config = dict(
    head_dim=64,
    init_std_down=0.0,
    optimizer='adamw',
    beta1=0.95,
    weight_decay=0.088,
    dataset='wikipedia_en',
)
Each number is 500 + 50 x the weight over its row's rms, rounded and kept within 0 to 999. Layers, rows and columns count from 0. Numbers have three digits each. The size before them is the row's rms in percent of the matrix's.

# layer 11 attention output (transposed), 256x256, rms 0.0504, rows 234-255, columns 64-127
099:525483420522495540490538543514533377589535594435547549505487474534426461604448523476495527442623475446512548517516566501485531483463629542557498461465406561379493559532568500405386498461496529
099:606516456493533472502533523463522510532475522504483446546522506469484569440420455443382555510464566448458561485439457581525522465514475477419564531580464399611503454472483514437517408455425576
105:395516520535544472498451536484525463551500491477559494433506571500490575471540479466483476509492483501545446593590507545425471449554611518516498484499531607547497476495549456510427452476456518
093:556564538466469404448463424431567492539434603366585515510483577498520511489510476546430519482508474417567446562548404520444479485401531467535548514570427509486562493499607495586521491563494513
094:451456492512436486509519428491521479533456473635506503484475481476534416606512556474552550560522482443594466524504549400619392560545444531626494417480519440467539585470519512441521521436531496
092:499544504460481613416475544557481563544495501526579493443510447437477491480501369478471432417477410476608510424555551432515474464454424472517556495403564501506452481496546500642557512460530521
097:521491472502559429510536517494545516525500487476504562447462551566545555528448664402536513511469399481499530504438480431489494525454457542521453497502515431498450455454460409568484372566468490
102:512535479336518420369487548509475498547450540594525436523499461517578460443538478523470505550484439546523503562571507592433478490486426536540452429486500488541447498440467585515566536508577473
100:468532484502591582404501553491563407537448444475545468475480403548582490446550509463516546493506512440503374538442529551497538487498512507515524542493519527545523564503509515414411512406502553
102:610500539550494560518505477465358525496510522481470465463491446479574441536461586424511549484448391504503477503477438507469475526436468547503500562448348554386541536584449502513458596478508545
100:506510402503439624527525563505487479545558439449542455488467483514491468527490509519539520464510454484479486429525504394489430487561516536457496499405518520469470492491517571466617460418512474
100:520514502563548521416504431508466589530413438480539496467453435496500440392359515487500485453519551534489512439565452460464497493477565485451544473558509471508501516557538451515502548534483474
096:470476478464511388522503431485616473532543518496550514590446520535470476525535448481506533526543542498523494521516546486545459512455501517474434575467533443413544426526628553468479528599579437
096:531575525476480432439495532468446592580469553517563549427452465520496473435529566517499472382464390482493494540517479478471561525511542474460591550539514501550501544575499562479541438439460489
097:487541509564485481530486494518513556378481510532514544466542504472504502429516407586447495448456437544461430558464526560526500463537443482600517472415514444540561528572553526587578447491518478
104:403423488479525460481524407461501491451615503408518582561517464547554509445484553476425503378563485523534495451484436434482513443481382445456465500481511481507530479541529453540581576508556530
095:388443476500509467482495451488429530483425506492521517485542581479524588488539582536512503503503500564502498472470515502449479540593494502517488425439424495433504576408531549493449532436567494
103:501511530477552540556513551366622531487538473457502497474565588498502467526530416473459510522496514448459493469508476587485419493604538646561495526530520429520565446445542459533504514397460459
099:457582473512520373391491352435546520462534564450528510481489540507512540446556416502500498496511530477550498489494493556449499427525424524507570515400506440587501551572481467474508517437536462
099:476525546518430394490535517504444437519580536449466485480476570476423650574518517485532474469467576501398537583464574554539477574449573524449632456511480410461502513455523473481464523512449466
107:652562556519495527431456488599466511428565481429505488539554437440509629401509562462553567475498631586450478578488503402403561458463499420532462446542392419558457555496437532596445457498546583
096:492455480497586434569570551495545566485472540389432526426547594475497461498514434458533518441440443545518504513447449586564438527523530526447572480606614486496493522447572496473488472533367509
# layer 11 attention value, 256x256, rms 0.0503, rows 235-255, columns 64-127
097:432435494460491486578456458491429492472483489457496449556548443504413488490519560452490476537638472503563459527492528412423487473439515511536466448476517465595524547479539487545568502579580391
105:572513375497464539536455488461449534461538491482498555526448521546553467453494532464512397464518394478424466423516557472604470482445470552517512439488483457533580498545527599561560608475534436
091:501445441488429514542500585503479499520561506552496555431411459542446464384510591467559495572516487508507595392428570447558511460572448528564556510464484540446434491503359470433484481461481499
095:502475506523601473527472480511418495481576533458500526532553536518479438543425500479546520446455578620429542497401501590396571449462550383444548486501526516513494501559401513544426561589385399
096:474474477487460539572544511502483449561598505507457622510465567518573486448521613536509605528464640492483529519403462479530487557598491490506431518592473586449462560501452440415509508516491509
102:553421575493539463507418520453462528520480535397423454595560465412497435432477483561512537454563543521495554472521446498560448458475507511454578458509524521479536540571468570445472620445499419
105:460502511582475486579480502492448507476536430414503587438474512438471506507476472475564489551519533438496499431513499467590424539519558506543485620490565455580524420604558460545490557505485597
106:580368443485550492502451487578509579496445462463468543569553595501486473561429454537510500524453570580423526414582417525414496474530457514495550495473486499484573477536547575628533458529542515
106:388526489493525504469489527596530545487495582446461377497473486440447499465524487477510532527477587564430523451537529603555511548535518513441478489513518496565538493541530528521486478582526428
105:509448545571548475456480422500573488559496496456465521523510576404571456529434409559465487504538606557586529521427479581517523495460496471552500512450446485556548570485493492488445451516434500
100:453480468517526479540495537409459467491532490457426511539564481564472494588591469439469565497458442489533539531392596471526455529494450555473479445467467555474537419522524492464557445550455470
101:548450533654510489442499523448557561473527475536511555457535525420514530430513519536462517540401487473469571390449473500519584514470445543520572502514430594547418496455433457559531497432418494
099:449503442474497508573443532468503476476520487543444491505503546438523557609440519523514467614585535467562507449501509514485523458507458478547465441547522460421597445502560436576488510521574486
095:473560477588398533525507479497475473584546476505437501488423457413478513558519499538544458488498511444517474532521431513459568475569429482415437576549591475461382513568508428472521525497537537
107:562564515531498503503478555520580500542406490531459483429540461419473497649473451534494502568383517504459526546495558548404525488631542633551527489410497527547482552482499537452418525501476527
096:620524502488517527514527449510493477525503467475450472453521380512476375524506481395460479464477481463444538533536477403542468471429528491426396536483547489529415557500515498524471582507426531
105:528502380534548448514498537548442497497503475481532501487446454499601528449516524553469480500541464634536505481443500462588531475482437354423477421412524547495479562457402570495527431514562591
100:603527525552429532529530583497506556476462532467451446436484447481494495566487540488488518436524457590440472494506511375519518527459531521500430506507488543474511464480521546557523474517529622
101:456537478379482487501466488413510497575430507546492494561514309543511423462535497511482431518536452507521560447549444424445576492448452510470423385540517529551573498541401480495561486538481506
104:343441534483413526496564558482414416535506482487503479492477455542545450546518466504529526546552548443525526391577552597557443513516459630421543509484592478532558463458585459426582473517494450
095:488497468514420557521438514447547444521496452559507463518423425491525439484480464576511570539501619514491510541575464471490500430539444420446395553457454516443527477523560501523493525514624462
# layer 11 MLP up, 1024x256, rms 0.0647, rows 0-85, columns 64-127
098:481563573493393506551516529584573602532440564541501504538534466594480550431514420537456496689480502602449517607490480518505546508517474604531470562543545488466536544501433572457595547439588488
095:507616566578447485412441543548449513526459493418520541521485472548447600496408480503462529472473498545486516506573527549494588576458513516494507472457521467544557405494484567517629536435481562
100:405523627469454570517598494459544499562593508512526433464573510435464514528511444508457563451456475558570543527509492456502478497455499561564522532536523456515517562541496526485526472488475519
097:405499446510475596471508362497490486466543470557477553498460506336472520388403471522454517530509476502509521546438592575509554491572421490567530619559552490541470514485522493485487492532495472
095:503524510468468515661536589514550514544484539373460471494573512477442522509488425498578457466480500512554577504522438525512522482507533562527464535483530539521555438577448560519558597373479481
100:438531473462489568517558536485618408410509491473474429508516521484493523517527492414544511434532401448489490631513391548517472533473446547457515571564456503541422546499510437559580410450500409
102:471530450492476476570633440501399517466521497463542534486583567520401425475593461452485492475400424468438362504537518517430607479462607524461423509496506582500505504588495505488517498540460464
094:580513434521535511463534541502543504427543500454521542411524465508491514439441442547525529519444499518492540482533387533410463458509464396523460444434407490445529534527535531529426465621404541
111:490492496503438536588402519443523516487591443419548519489487565478527485547499420547550495475462431454521532398451527454494470479543488446533491439595533597558514546550554440507454517515412495
101:565479482484470524465575575449545506465458470506482515481541520450504512531443356510530450584564505554488536471466537533532496427502531530503575440503448507524623515558455487469623480568499504
103:466480401547479512559507411431509540451541462569498449426504523536511492451495471535572490533475476505485534550419611479613551509474560509559518502483505460502384482532529523577475505552605432
100:505549500472479541484543542546523522522535492482466547499495533489457463568495534440477575571516568540531573504513517432625582485506502580558489491504442498528587450622484485459498472421457538
092:530569529526527544471541418534457484379497484439475496513587474522495521566559441474451446581505496483415602510541585414541497498556543534555483552522507472493431435480481534557569467431547553
101:600596510511500557489570467487578426383445546481518433471436526493399615538439480441431454486489581512525441573552555420543480486539542487570560544498571498439524478516517526496454424468470524
096:550523449462497544523504478551541420503483571489432585528488528541485468456418616489482445513539360467495606462494523585502461473522566459518561471469587552577508487493495481497443493455556496
106:527560458496506535612432496458519425487535477521493569508495497382400516362417534440495567485548453502499477497508548493542474483423536570457568439483497520592461542475479462530495467487552496
107:514512521511475515471525365445458551466517431492543486410507530432628508497477533420528495506414447476526563479563492468521610405428528570490556563559538475498516636564481473420503514467458513
102:611418491574474512535436412515516588403559539508486515535500578555518545499513427600540541549381481440425485584480570543558451451543469550611482461492545529501469571491539495580519523476493498
102:489477438451504587578456486510522454497599446545472532411576435517591409445391500404557494453353467487482465586431579448543510509530531578546558500477539465593554483496519360481512554462574416
108:531480570459500514540564513452498543442527476415480456421603470538462434555400546494542517592472566469481519496455413429463523451560573530438569562535584466525466614468415493532552530374584404
107:428426397492515497586564514433494509445491465469473525456484531431431443500476438451432425457426555480513560597497519529488526478611530467448489514544523423502525564503444500539541529607426536
102:537464541559525544533575524508508523468529473575476547409473599491501413534419522560519456518464488487424468486408482494478495514651541501514548550513467424568512422472539504411484508502454426
102:483522508539452557534603510503516553552465577577534471504472402501515421533517473432504577570468461469458534479428554426542529473501565482463455471552474428500496447468388473521557503519523526
095:478448468526479550505461476521535544549465504444477520514484490416507419400413495497538526514429491411620527365521490502427680492527463567456560505487479421532531484465524542463520577498563537
093:514553522490524524438437486563469470507538485569518493365519445474576427545430435523510498539505499385441500559371469505488578570517556543550507462561532475549465446572519523491517507482564470
101:509469538566485565479455507483438451544532494481448492531538481493567516558560484451501420471460608529486522446474560510532529439466462555466459504546445505506502527477505552440563490401428569
097:516419416475519528577595529461436457510437442406500564483547482536440478488428529405411500524509492528526569478476488452473509506478498500528558434535507516588554583477425445512520542537496461
105:512528563572442475503558497515576418528559482550516549445507523462497449525457499535567468483464422519589606595413473511551551455453484496474488533502550406541517460437454522464432500468506504
098:594487536544458494520594491489414598498491524575531506462510537504596490635589535438475496543561445483531434479463587576511457473490535518616484556579543465586512481423467518523485578512464525
098:473425516506498472450473410413532501508470536500435599486555516408465504574446566505591489467367412490493511561399522523561588428500576559488491451552436456510463445533435462553479557415527548
099:615512588536466545583573471463619403527546504444452537474479489478462480481508465503446524517426423518501517469481505500478480491527519594470539518438494567486495434598528561507480461440428535
097:536499396578512477500486436470456466502502446475406467528535552474537431411436465472545523531559516473494572561431539505544492478506528507538528438528504498506487476481546427453573456470559493
094:515440495448425491486552536501547493509535548513474493477505552482468524499532514545572458497520449478481575507531505481488466347528483558542549598487448570521506440504476454507512448555488468
105:506500515523472526558590449503426490458482576563540470483548634473504453461447492484470538482537413506593518444464431515593541469483559545479478633471483469524372498630536435480468489585475448
099:468555552557461565516515492522506512519579496532498441444483547487596544431494460520510482637563401502543566502434478524530462539518506527581484498548442443540479452507464552455613513538566485
103:545492487517450533585487476519473653533524536564528429487486586532489537518571478462477517543542461380515446570446475463486567553569530500486476439596508571499456595535586428522486523551538498
101:617591580452465507519503493533467464459463494432501532467463456510488578412487463531460496524481520450457533593421574555560588501532456527486580455544465593514565446407535502551453516526444438
101:504576497600520480586509411461450481475430399506537473543457613456487471413482488562503509583538465597512444485461485563491453431400483474479557536470514470589504550489510505461441448375512487
098:523506508511399565591482594465584497472524469513486516554487453477524495444453484483548413445479465501510581445339539505467477504496555484405475477501469628564492528456503499499549502512569433
100:502485448507553478463614447498572578499508521473524516486581498475539482446532494444442518565502507645527475512473490510605653505461418552504389397525482474486458623530471569424393510418595506
104:528526543528416535533488536435524601546606541510455452467500528493536490491509521564542496438425504495502511571524546604557522433456443465537505511526550423655432532452369485539491494469429539
102:532457594522538511459540482534483427543505547486539460460556488475531527501472433556418508591524493436558540403465505507608491471554577588416455481502567484465450530494491432508492534412469511
088:505515477445511566608461457555515427572437481486550562450503517498441499488406522559497544446510507527457424481480509448389510495485524570461586591480448381624510522513562390553507486522515542
093:444525588586501580556581552481449540459483513449446455482503531532565529588521458473447388497483553421465607532454512588520455516491488584488491409580432443550492536461505439439401545610466509
106:617442563552442560548515483534518401459555485533390513444455512496493442416472509543440526576568418422525477511363494442485477475517555550457587453533450464546520584565583466460491458462502433
095:496487520484428543448467568536569550495423409461437620511500547520533487482530470484523430448518458653591561502459526491406500573506476526535472470572553432488549558474541488534540478439502425
106:541481450529520546526516423459526498479457374453464471439482584499472442463485458393555589472499475541572494490523521443416537408538495464538512491559475510561399535620492518462602465516483562
093:590548525470449494543503536389555515395421535479475462538582487542534530550546519439498462536471517508602544448526482568520535435465509463513528573428453489457547562578540584433465431500598568
096:457478544460494597525501490449585528517529498556581481356560460599453560459435507501626465496470394567457494558568575438518512557547488491483502475515398493549521482506409482461561494482524460
097:483593568504475535545530504562518596504521485504500503472603482451525409545486433515516437559486540556556478555426529454475553456550451550568503408533462601479473454616561496592552474547565574
090:514454539450456412554507520530461430463568481495532519420513500507549552573535548469534575399524422488474522517559514429408507476586452525563493467600475505508530570508511420525533550514514554
107:501436484497452512497491481461530563491484558612499518489556427618617466564469477446631428534439435458543512457528520536442575507428484546507520551524525523570554526484527501531469550498566541
102:467563472557415525536502427467526481532540539410374559473509453542539542472495395490531459524540519564531518528514568514566439432521512527469543401571536487488483485518407468525519595483453491
101:522625528446500501659595519538520492522424442554590600514526541502589503581486493402491409569514511485443442569491492494407588463588542501454527526588450472453531466527529451501502522558484450
100:537487426484493555433525504432488559594507460512495593556410602466525471465547412518454559496413561547557498464510531514542498524529450442494546626429588571487492496482471471460545516447562525
101:501455411583548510427585492512480491456468476506537582509530519586468578528408527405498481501529469475609530597468426493478524491465571480413546557505537518457564456549465503443533425523411533
107:605461473578426471520501474511536445445483529539418456543578539474451581484470523512496537505481499438510559583419540413511517528450493536507584574504577559529529546476538558509503501417488501
100:506497460512510510522502484492484506457558428415449488431539620536548527517586480465531550509471438512400465468555442546541511507525469424560556593508514587516470527533581450533499500538436456
093:542455484503447520595475445500552459564552478508500441452457550425524575476510524508499504556570447441510526503533492439522494501573506530509453488596564525498587493606414497477584517522535517
096:585528562456520543506500476462500449354533559481475482464514482514587529471421501567510443518479452457525500564485461540504542524507554545505425433577470526463573538464517470490546439484517477
101:577507556524437534529484458507468544506509570471533478484466488399538509468455419413437456546439319532501562511490458564472548392476528427501535602538434582513472587577454475521568519436467551
096:519523549586568502489513498464563553599465512530470479521495527499474538601411468397495594551406517483432497484459512463436478565521494590474545608579481460519494483498431386468621494526528516
106:505451474485512543535566500367565526513553447524523636418512571496472527568513429506490496524525502560515515466490502459511561453475594430468543460533436624513444583485518513483475476579563393
097:515523520443424531567537478397491508434518498454407507490501533616456538483430480524439506550441487568531539570538410449507491467503584530460507499491458444560563535591471503476618371524469477
095:629500507598488548534482590472498499413530523509421502483553587422535482499457530452395535538514555611455526542469442529501462525521567525526577549428431525621509490515377522480533584543466451
106:448515563517494521522451512427564481503483572538491557487624462489484476492582505484454471533545440558474524553465572578494431424450507477498599415460508478556448520472514536391481489523607530
098:522447499559531521442530420477441547550517496404498536565544568446538563480485442491413514454448505466483538409417524441464475511449502505540555459597493509475555535612506427564586482583468538
098:505572486547482512568457481489610519472460532407389440374559540518527405460441555462517514548512540560490460464464519550447505517472544482534592533547431501535554547587429488452475462452471476
108:458523501610458515554567385467614464500547479568523646542507544445491462440545474481564538486491506448543513532407476484393606419468458481519575484443517472592507473528521457464447455510529452
107:466569559519383529531479466530453572585505514547557543574500499467492491485460475501564470548485513555504569548465476465584585422487572509523584498510549444523457574489536519459529467588485569
107:563438520511497528580544500447502458495492519526450570500504508500571549526534453495515555466445419528533507509549423414494598482471514518559498468494478460481463556576482468546521559509541625
110:489595549544392460634453574496473529439556578432522511463525520520494475474524554498577429603445458490533608522494562509487525437473501575531479577569425428560494547476464454497475419527521516
102:497565419532515543547446561408551510483571516428402479385528471508605526475474519472603548516446414515496496525433475526457554522468453534532545496513486528572515461454492515427447398502459454
097:536605448437480539520577475465472579548474558578528480442539494558572483510525441498452489567488457564563542493509506554550476533557438520556484532448505481615423531493601454482523568531448542
094:533435614486457571518487601405459548427487441434451467448579574526585519492546495505506468561503477423557480532456431492597404492515570519483398493492413559570538448498461478577519521603407548
107:440438503503418516519416459452456593456505410456451591454518547494504537427478524511528497429383529497479442510428473503444583371551502523606583431467622466537424497486519449496417552579472461
104:496439446553368521456501536451483514499484520498451577550405523600505514536505512444558474447466474574517505463575500503546552459419440493499535389612529456593450478498538542516489545574538456
098:580442567514474494514453499477565526422523509543547475581449470522455491546462476512440469515484566444595493580469454488602510535489615587578588499573447482488520460496460504475488501492532529
100:563540493594423471474534526475498483518516569508481538523509452399529531492466467435444584515431510462510442604501434429545572522505430474477473504415385550548483543506442484516490449554562418
101:590490515493439544669542514569526511436557506528491460429452508436466496506553448470588396499501533484497495494459490455519481500538529521511515534432446503520536539599438587532516476480437512
095:518513581488572537461554574523477566478483432551531569559539415503501455468449538485493484514504441481504407441549469556418526423536495514549573451510390438573551468471467442481480452458595468
098:604526402471505532542483449471460483481535471545520508551496440499489500470534428406519610459531483495503489529472502542506546563464442500498405521524490486448496536478481518476429469457491440
099:483505610464408459490533484451502475440513455515546492498594589496445518536475509466547559494460544510465532609589528501479567487454531604567484512558486463528529542503499556544558397461491415
100:479507525540457490425390567453497558485425497495543495438504514406486522430470459497577584465473455536533557571515483468492529488458473500539613584550497499570539495557514454544494472552522558
093:435539598490497457466512536510536518459502535500467506570520488476501550481445506448499509483545582601516522413582561398529577411452546613555457478463500481516436418583481494514484550499468495
097:428582561522583583579577494470498541502590572545492507544462483485472474393456539461513424579501431501501551560535493518525501468521505590444448492511445538468432548399446532497488461445590517
# layer 11 MLP down (transposed), 1024x256, rms 0.052, rows 0-84, columns 64-127
104:469506520588480380493544500521454501483510498558544488533574489465488530635533556469494484491438388534400489508535399468529438508424565504561396485564481550399456533538483567471514479518495465
097:515478519549581455555582517427483568530459498502542516435496535508486508524425540452491548472456542598574536521540463491467525594538481465502482463561462579465451544463482418487543442460556514
098:541563454611475435435481582522530449517505522453485497529529368406388523503505454432498499515571465594537564506478501538462544501467452543521496452449526437445435480448491502627635412403439465
095:444429596522493456596483543600416534475484570481528490469564493574461457456461516567448448470528402440391476532527497510546391515562543481470564544523550498495583519465451422517574441521568549
096:451439499511444560488528533521456547535421516505504511523524489472509436402542544510510556512468475550461437476452484485477473475501478415510543509457529483538520562516496453500459466578435407
103:468449511478547492515579530459529492595473435457364429561451492540525563555495428582522458453421444478446585530520451541499548491544523557428527530536408531542455547476567526414461510461478438
103:512457548524480611481407420447474549460399584594475437502518568514477451563442467559483525545489463472438505566530512545500456448573534493503592626492609468499503451465494534486470540541437623
090:539546410477418476457505531435507516460524511523458549474431581484480442451444498484458569473520466362489420494405557417574438486570489516390459326554560617536528551486539545501436399471465435
104:468473459539565495495449511490451473522469500526533495480451541486524506507531560508444579548486476482462523483519577501482459523544596483531532519482542503565497546500550540535527408572457551
102:510539481510453546523515427516541501468460472506356505504516530440434445535503519465532478499616534535504439529458534518561435488432526489557535421587504481528524425582534422497552468491472480
108:569506465552433553546543463507480390512493583431498383501554484553538412437563466490471468511456490522449460587510499506455529478425474526521505472462476559490521426560582495414529548561397567
094:495552470523448566498492463409545467500521418471483463479473500494574417542474511535443471467516511545456458536469493467555488464456522515418590498587486470499548416561548531543496431482514498
088:519537474443573529471496465525448489617469432589576570483460438444459499490440475546519469449560492561567433465506470581525410583466455480559532438395498488543549517508464482535454591559391573
099:465526509575537403511451446514509484573433570465560466535496491549548470510535463556511466490460448445576425507446501471500576540389501490478448516465553463532561522397500491437493453466538536
097:458573507496567557582453499578540467454433455476571530516554525473444599540378430565541527471470524472492481535574570541407632512473444436474417420461457446506513592533505422428417408451485548
111:473433505520440603392497612477514587529521515490459382510426493480540522611459491570511535475514487595602551440534560489446379480492430539538412497483495515525555450374474432598533563518367561
109:517518585461459568457529525528538585508458527460445458524504471480506587505535510546508486471410472508495555546526495476544389496533536395512507488501536550490619478534557557512446503485515559
101:511551477560586481489490540513491538564585585473535544539467437585460453403396460491458530485512501614558530526492507545441458540434558488519536541439482508377522444374505494459510511488491653
097:473528515553537582478550475546498427494443544499578397448477563525564451499507513500440460508579642454506437508514519453390469496560477481485523534518500453537494527478484501457586498502491489
103:517407443536543474429540531532485505568506515564487566528542547546621600512509519504532444439486471493548405507544502503483417410506625431551551551627546515444424482567490459469525391502456493
114:417595514470474469458457426472532496517566552554580594489450449471517471488444456475473401512495404468441502416574513484500470489532436386485500505575397589513557520520502586493413502480559557
105:490558499464425557494549420536565531552489489519435503523467486559549494457452508446443535484539499506535513506490504523486429475485476439458408535513457445509471489569516492473459543487469594
107:518521458511476639538498537489503506460532531453498385526422426465445524440425490525541450457426483531450524557443562548537456479505596430493628576421478586515508575495563536526539480496564478
093:538589571491536558582421554499422444481581471557501496503474460535420508473474550491423507522555520515575511514508539486411561445536420545478573527481501497495590411498559540452484429530520479
096:522458588449497394563473466407494539478460500538592527530520594541505476571627490434489507495499463555514473482524490483469482536387493455536354545549481423390511548508468509435541519424513425
099:526439518517623644486510466586488458462519417410618463465476474546584495442556445533504522517460413490482522577486555487524443424508557495475477436428594512469460481516470453467470391446554448
096:451532476474575442572488391505527463469533616524531420484432536569513437562522462520486462514415555503439407631556484397573512534573548601593479525457500421520417498536511440485514581456514510
106:557516444463526582575477553531468448509477494528496494476428460601521524546555496530492579461536528488601518531401459513510547408536568485518491456495455532571474518522436507471465468499525523
100:466475516504446486580468466541513506543609437538492514488524514489514487454409526475450485482403565561503409510509458433591522470525530442463465482434524438568537502529377479545484393468509509
100:463569520619479580563481426380541405491531501480433468612413441412492521491491521487482513582607484516548585439540464540497510524490528458492507472507561493468481465472509569436473512449501506
097:600552506494513528538487504541484551439482511497460448531505515398483456467472577537438493462505499426459437510484419471409483573446514521465454472496537512490558558404433527530502441434606435
096:456482511508422539494581478452391533531479583489549553505579464470562482494583455571469420467507437556509437421541437461432502488537432490606437508496524494430452494466405472454398494506536501
087:426543467446521565480495528517394524566489454584597526470482485478374564515536506503529511439561545489455531477487613494544531491447500432532417544411575524490426504474464586514468593491451550
112:484482431479528552457556448419515506547494468394467615548501507522523521495540464460484456518527487516463573457503440544579379439406515534507539525534452491582468486571527473495447510505497445
092:463591490444511581457530470485469482651426519536540548441473531511410463441493522485502570499532557443435463546517583540500459541391462403444506492488469549491496563440472443452475479496467478
104:527544584424458479578559489524489358459551431510506452471471515456417460558562510567400551588491508509571497446557472487476558522485495512481448515443434550527509581486526493415514383491503530
104:482491475492453566514515466520479508530524519471422592439448437423566453566456477473436429463361549585480475482440492511484499492402538553538556511579390589434428447506558423464550492401542446
101:477512550515502477519451487452528401547542490510491469505527456516560443607496440510452444466482620545420527461552490492555491607555451513459432519514506486472485574462516565501470550509575412
101:480474439409479657520495576549493531483441576520494501463538467424520516474529533508469581391463434480400473438467648573495453520559543435533487478555577454444559518576492471493459490514520510
107:544563552514488485449452521489608476469507551460508534537505506482441500600570480501459548519538458443417500517522515390487497518495532548531474569478494419498495555442505531584460460582406456
102:459579392570526583495477484486533486541498504511544433505393565516499521484524481630579535521547508440533494403492527532494516494453544527535491592469467536509503472490495519546415549458414518
101:511506479494439494460427480456550520497422481433422449503507529526556454514545481490563458450498577608544554532547550461504471415583491459507589544501546466444420483549435496477355432547507566
089:436510476517488570509500421639494504562469534501535540530407548527520537506504501519488502509585559476482554411568470487493529547485412501468443451412473494375529495387547497515501473413499532
093:547506454490546533509437466522537496574445538395616531491506453466643374419484586562545561500437478514447500453518469493395366487518564476523544514483551502386462546427487501498543531534478473
104:542579569513486538452564446593479410484567502482525480470472513501495447540585596539423442520510505461470480494453535501492484528473429395573428566571482498514453480540573538463506501530538507
096:482501519588506516481519489453466479478571459497540526468514574569580469585418403379549469527453530462462410543556460454594492511565443533488582434496453536513401483535475583377522561482487505
107:515467571414468515431546497520531525507487415539583567448461448517452446581501443522561585466565464507461494474467406498511419485402560527486440528537487528547507626434484533500594563530539541
084:548520420567498503575480491514526593565561530481545468473445486506520488510508464484502516505381524534517484518543480428528574545463428510517530530468470493463493529420422538609541536534510543
097:545447514527564533411538381515514459489479517529491398488460467459445478513494549482455549484569492469486466534560351492457423589501432581522486555414550463478487501477528578573537530446414562
093:525457547333503503489610552543466547514519456505426437510444454530571518568443476435494443505487481470477457491589487513516580460513558562444496452469410457541486457493491505408508497528441408
091:419542485513547363466498507568487514510528504424538433474433509543500459475475548530450473598498421441534560443559479534488499456496501472481517455458472446504581453503544516454541570509497492
108:529545475556455464508430542521578450484524496466534574626491560401498460479499450493476482518534457473578504556496477509505509557440528539555513481502558477423447495523520533512587491498494445
103:506470472552537586479435483498569463571479522479531501564453583578482540516619546511513491481510531471482526489483543506485497485392566460544450525489531544503549532488540490477444453478503476
103:525607423518437619566540522531501479446465504509403614406423603461518550509544523485435509509478451509557425486456548413535581484501537514432516497485413559462542583510439504367402492525495493
094:420531512534471315530485570540490397403492500507555447487494438519472549480450503549554458539574426510495493590479514492407536485477569549543501377610419497520478510502493549536479485560487580
095:562588530499511470548501519446515539465511457506563519537555413518501487410489466519488459394546510461430471554558423506563582513500483505506535549515492526509447523473494534488459408466410508
111:632534452543547581546498568433460520542526494459480516539566517441599481436487531517469485499474450483526495459419428448516498533455519567495483442504617487494485567487453436421598486482390474
096:548419467493530486434450504501492512545535517500510576481595446519523431450511451560440611556575451551510596537517442450514504572540587516492560414542508490462551474445513479429463404442493521
095:568504476537524525475449517506482418434472564524473579496457491547541540494444519480496525490495540567462461449497510485585516465457581493504409521418455499531540495539500421434477372513502453
101:533406557445557500488584565527470479468549645573591445474513491451413495524532514597480513458470458502448547480573503481414530438511469537496496568481481507440500457421464551512488557512547597
101:564420495493492488457572498463486407449434510559471497440360491487553478578520593587449538495495488412539470555586578525478472495474493509439451478499485548506507574502546460523548567512553571
096:435486518595420561462428479400548544497502451506399546582543557529500594492537527448472560453517577586556416463480606504498438474447450488541480590545556519504528483440533464536467519516471521
110:513426439507469613501425543458552474541575609460445507555518423470511465427424495461523461536497475550459517518552532564530422530447484463443525501455606460510454478531556459486546512467454558
093:533600505511487447557473516496577456495432522485511498537476504500412507545579502484483484525496538483490498430541514516462429598506463517469473533435499473504486459429513452554475627525500503
097:537541516517428457491411516470504528567515594584470453511442449485376518395467555501531459507516482495492518487419571403470538544455433381498526379477479506449490503456521568476396474555532539
108:459506543417457586428477482448504479553451469490517541465536541472476534451521510442500490526529484532601475533546565491615474566581524441578532499486480489556392461473402475538582445471478487
097:479467484491587448537460492523526501484524485518533544432454503486380607518489352503524432534537560525526576546575405496456426545499442517526507509509554430439523504378480431484518553607495450
101:544546442531572516508444393535507511681459520478536509466398463467491563502438545479514533489498513502500456464536447508454548559511544418448435468509458416500552503457511424538544560518618566
107:497546504476562527444416521478500502403538545500534526562452546408445528604518543441631560521464469472533560336535484423442407446518534476571489478371484423488443561529475477486430545569457550
108:500455405483396470461427447583495524511517478579584491515508475569510398405569451515502472422497451500559419473375529448532615497409430435441504532588476478492492431545501517495513528524536558
102:585504570420537415465510547544516558467431558443620553502440497527520524424558405489485518550498497573501460450518520499456571547504538517547532438530500457465534435459419441511526487534484478
098:584471419581564621530564453454517455459552499532349522509463487499492588531493477469560462509479451470511455537452504467576552456561555525492552436509477541541505509534494514481548542505533443
102:495477524487513533475559422556438458593468469503519656483525491594445563546478475437467446487452507520551560493412480455475541536460476463485513595549475453586443471502463445572450554415452548
095:663494553461535475515473461515492511443512510461495451457413468489449450561471504524486458586499534452517607473571573512490500502500480500483518467559436494456640483510537508557511518505524530
093:516420441505555581486526448546468542507448491438504478454499456561529425444495544522471486494529487422404532454507537490512475486402503528427487564398594491509526521512475426545447517538495576
110:423450416464525575530528560449460481534502488498499606514496466541482498546547451448529510485544458470427508557510489495405428478439425556511576567481399510502480474539548467438440432457546504
099:539541431479547605522447513468528495532478535478584503495495535514567485502611446524506428553447505482521483486449515472444498436483473543434496480431362509521472568467518429416563470538514429
102:484551521461546532518487388469499497484489530469534476482489418600507501586527396557468409468546411475531502472576382480474496563519489510519506537459449523560487539396493442467483579518492476
099:526382481477514544613492518485481531520536510557403541493495520422472449482490542471504561570486545473467536535514531595503524521562526512511474479478545521557521544444517569505546489599486516
102:576685520472555485445486589566537518474613476407523471438525420505474507523508528516525486414452490576517448464591442496433509503455481489534602435495561464453543456451557450518581510474498507
102:493512492512501480544357554498557465495503502511503478477504550465501553452579543592557552525562515544533498499455548552424510568431464570616559570420521545475480500478477526537456456471418562
103:435460438512447582523395552461544431522511509357457480455440451518429582573441521487598556520521490525550539411549498522437556532534577525497474469555471463481571542459431531503500430538441564
098:535502524544528440531519500551481465514457515553467445473467457467476509395530493595367499473502431405478439383538550416577518461582473593532565446497465554521553576493556505519520467513488460
101:510510454648518567572565510470431473578404452482452569503558509575370528505485479478477533482445490503438431396556488458468492574521497572462574504420506484514517616473486453543534519577468522
093:502537500438508492461363490423532445456511560559541473648451481486466419509578449502516484402371450493416430458487463425505558474473502481521506489544468428496496489660509483511536511612505473